config = dict(
    n_layer=10,
    qk_norm=True,
    bias='none',
    schedule='wsd',
    decay_fraction=0.693,
    dataset='wikipedia_en',
)
Each number is 128 + 24 x the weight over its row's rms, rounded and kept within 0 to 255. Layers, rows and columns count from 0. The size above them is the row's rms in percent of the matrix's.

# layer 6 attention query, 192x128, rms 0.133, rows 0-10, columns 0-127
size [117  87  78  55  96  79  71  91  86  87 143]
[[ 85  86 166 150 140  96  83 141 120 156 100 118 131 146 122 108 119 150 126 119 145 113  99 106 115 125 133 128 155 129  85 153 131 138 129  89 127 139 179 136 142 132 148 116 118 127 132 100  85  93 105 131 159 113 142  53 163 157 124 150 146 142 155 146 158 142 174 115 125  97 108 124 144 106  79 121 112 100 114 161 199 125 102 115 104 149 144  96 153 141 116 127  82 120 106 129 145 143  92 114 149 101 165 123 150 122 140 126 127  78 138 127 129 121 123 109  90 111 136 137 133  87 133 120 130  89 120 123]
 [ 84 142 153 136  94 155 160 114 104 150 140 136 121 139 121 153 126 150  97 155 123 157 125 122 146 125 136 102 121 144 149 144 132 184 111 143 148 111 145 122 111 136 139 177 165 140 129 125 127 132 113 135 140 114 134 113 149 112 106 119 132  93 139 131 146 124 134 109 137 124 165 108 150 115 112 141 132 123 105 135 142 126 122 134 131  50  71 122  83 119 106  39 118 185 149 113 135 138 145 127 176 103 109 134  74 130 115 133 157 112 106 132 136 131 110 106 170 121  89 129  87 119 142 133 144 194 114 124]
 [125 121 147 146 131 166 140 126 130 174 110 169 141 179 123  97 124 120 133 124 106 128 104 117 134 126 136 149  83 137 154 118 123 148  70 168 110 105 134 164 149 120 150 159 149 170 129 137 142 118 152 138 130 119 138 132 105 130 146 112 113 115 132 158 144 146 104 121 107 140 113 118 144 114 100 114 130 131 123 134  96 109 184 123 162  92 168 105 147 114 119 121 175 133 112 100 176 108 148 151 121  96 140 185  90 122 155 175  98 165 101  92 141 155 121 130 128 125  86 162 115 101 152 178  96 145 116 104]
 [138 107 133 121 114 179 181 151 114 143  99 108 127 143  83 158 156 111 154 169 117 157  96 106 111 165 153 148 118 129 181  89 139 135 103 128 142 105 137 147 134 133 141 134 160 156 126 139 171 127 125 124 133 139 122 159 119 120 117 142 134 123 117 130 161 120 106  84 128 123 131 128 129 130  87 121 115 107 122 123 149 114  79 101 115  87 149 138 131  61 107  93 164 152 129 109 134 109 123 138 184 103 144 157 122 109 166 129 143 114 147 124 118 111 139 113 161 113 142  80 124 148 183  68 127 150 102 138]
 [161 144 135 139 138 160 196  72  86 138 131 145 119 144 101 130 125 102 155 138 133 118 157 148 163 109 127 121 125 119 187 137 150 139 110 128 133 141 130 110 143 134 142 115 179 115 118 185 178 116 102  65 106 161 130 164 124 142 130 123 146 103 160 118 125 167 108 140 123 105 146 144 138 132 102 143 124  59 162 137 113 161 163 127  81 125 109 124 134 131 130 112 148 126 126 126 139 112 127 134 135 114 146 176  86  99 135 125  96 111 158  86 151 140 130 121 150 148 147 123 156 110 163 112 117 150 133 136]
 [155 122  93 106 147 126 156 200 110 127  95 128 124 133  92 197 136 153  83 173 105 160 117  95 173 117 139 138  95 132 129 123 108 140 102 137 128 111 110 142 135 145 138 158 104 141 110 145 136 139 174 170 111 114  99 141 158 151 150  95 106 121 121 124 106 103  82 154 145 127 124 119 108 113 148 142 153 141 145 123 163 122 111 133 110  71 152 129 115 130 129  58 159 121 168 115 152 140 147 158 147 102 116  87 150 169 132 133 151 134 102 114 105 116 137 138 127 115  99 128 110 141 146 133 133 134 141 106]
 [164 125 168 114 107 145 176 101 127 148 133 115 106 129 129 161 112 136 135 128  81 168 130 104 142 147  92 105 134 143 128 123 100 147 122 114 122 158 159 135 119  90 142 139 133 133 106 127 150 161 186 113  98  88 153 150 118 122 157 140 118 138 132 118 138 129  80 136 119 107 140 166 140 121 112 133 117 128 167 155 184 135 164 144 107 104 107  79 116 128  88  89 152 112 158 151 142 152 118 137 146 129 121 104 162 160 152 147 108 101 110 110 163 165  79 128 115 130  85  69 118 103 128 117 128 139 168 142]
 [147 131 121 105 133 179 148 106 107 125 169 149 107 129 163 155 135 174 114 143 138 119 171  84 125 155 153 134  92 147 128 123 153 124 166 112 105 134 164 123 118 152 102 111 175  93  87 122 145 144 142 105 122 148 187 124 144 115 143 126 189 148 118  83 122 115 132  97 159 103 131 133  86  95 165 134 139 172  88 115 137 162 127 113 156 112 111 125 124 136 150 126 124 145 160 104 152 130 129 149 121  95  82  97 154 122 143 122 152 114 140 106 130 145 142 136  94 123 139 123 128 137 134  75 117 133 156 174]
 [109 113 123 141 160 100 129 144 107 163 101 114  74  83 116 107 194 140 137 138  80 139 121 129 127  99 148 136 127 122 133 118  95 142  85 173 135 135 141 124 152 122 150 102  79 157 136 118 147 123 135 129 126 140  97  98 144  89 125 118 105 118 105 134 128 136 133 147  88 134 147 122 154 139 116 150 129  73 193 122 120 114 141 149 118 110 158 126 121 128 123 116 142 159  96 133  83 123 120 124 135 129 145 110 157 180 112 127 111 106 161 158 117 111 125 160 145  66  87 134 122  95 105  85 122 103 101 111]
 [125 175 127 104  92 128 143 127 117 135 117 119 173 150 175 170 135 117  93 107  96 167 147 133 172 159 159 128 137 155 120 119 130  79 175 104 121 144  95 134 140 132 132 186 135  90 123 141 139 121  82 104 141  99 153 149 123 110 135 122 148 102 158 113 148 158 109 149 136 125 127 119 134  99  82 107 154  77 128 148 152 163 143 156 117 122  84 164 127 151 149  92 110 130 136 131 152 128 160 139 119  98 160 102 166 106 142 150 135 136 122 137 162 151 151 145 140 152 122 164 133 100 126  87 154 124 114 134]
 [144 116 131 119 122 110 120 159 141 150 151  93 129 102  66  93 130 107 157 148 141 112  96 144 102 143 102 118 103  89 118 137 127 175 125 157 161 147 115 143 134 120 137 121  93 173 142 153 100 128 132 179 150 125  99 113  96  86 108  90  72 142 115 162 122 140 158  93 111 121 159 112  95 164 113 177 114 128 142 134 132  88 115 113 116 168 143 139 146 130 158 162 128 146 116 114 146 108 101 126 123 136 110 175 103 114 130 153  96 123 147 146  87  89 142  98 155  94 137  94 128 122 116 126 139 116 104  99]]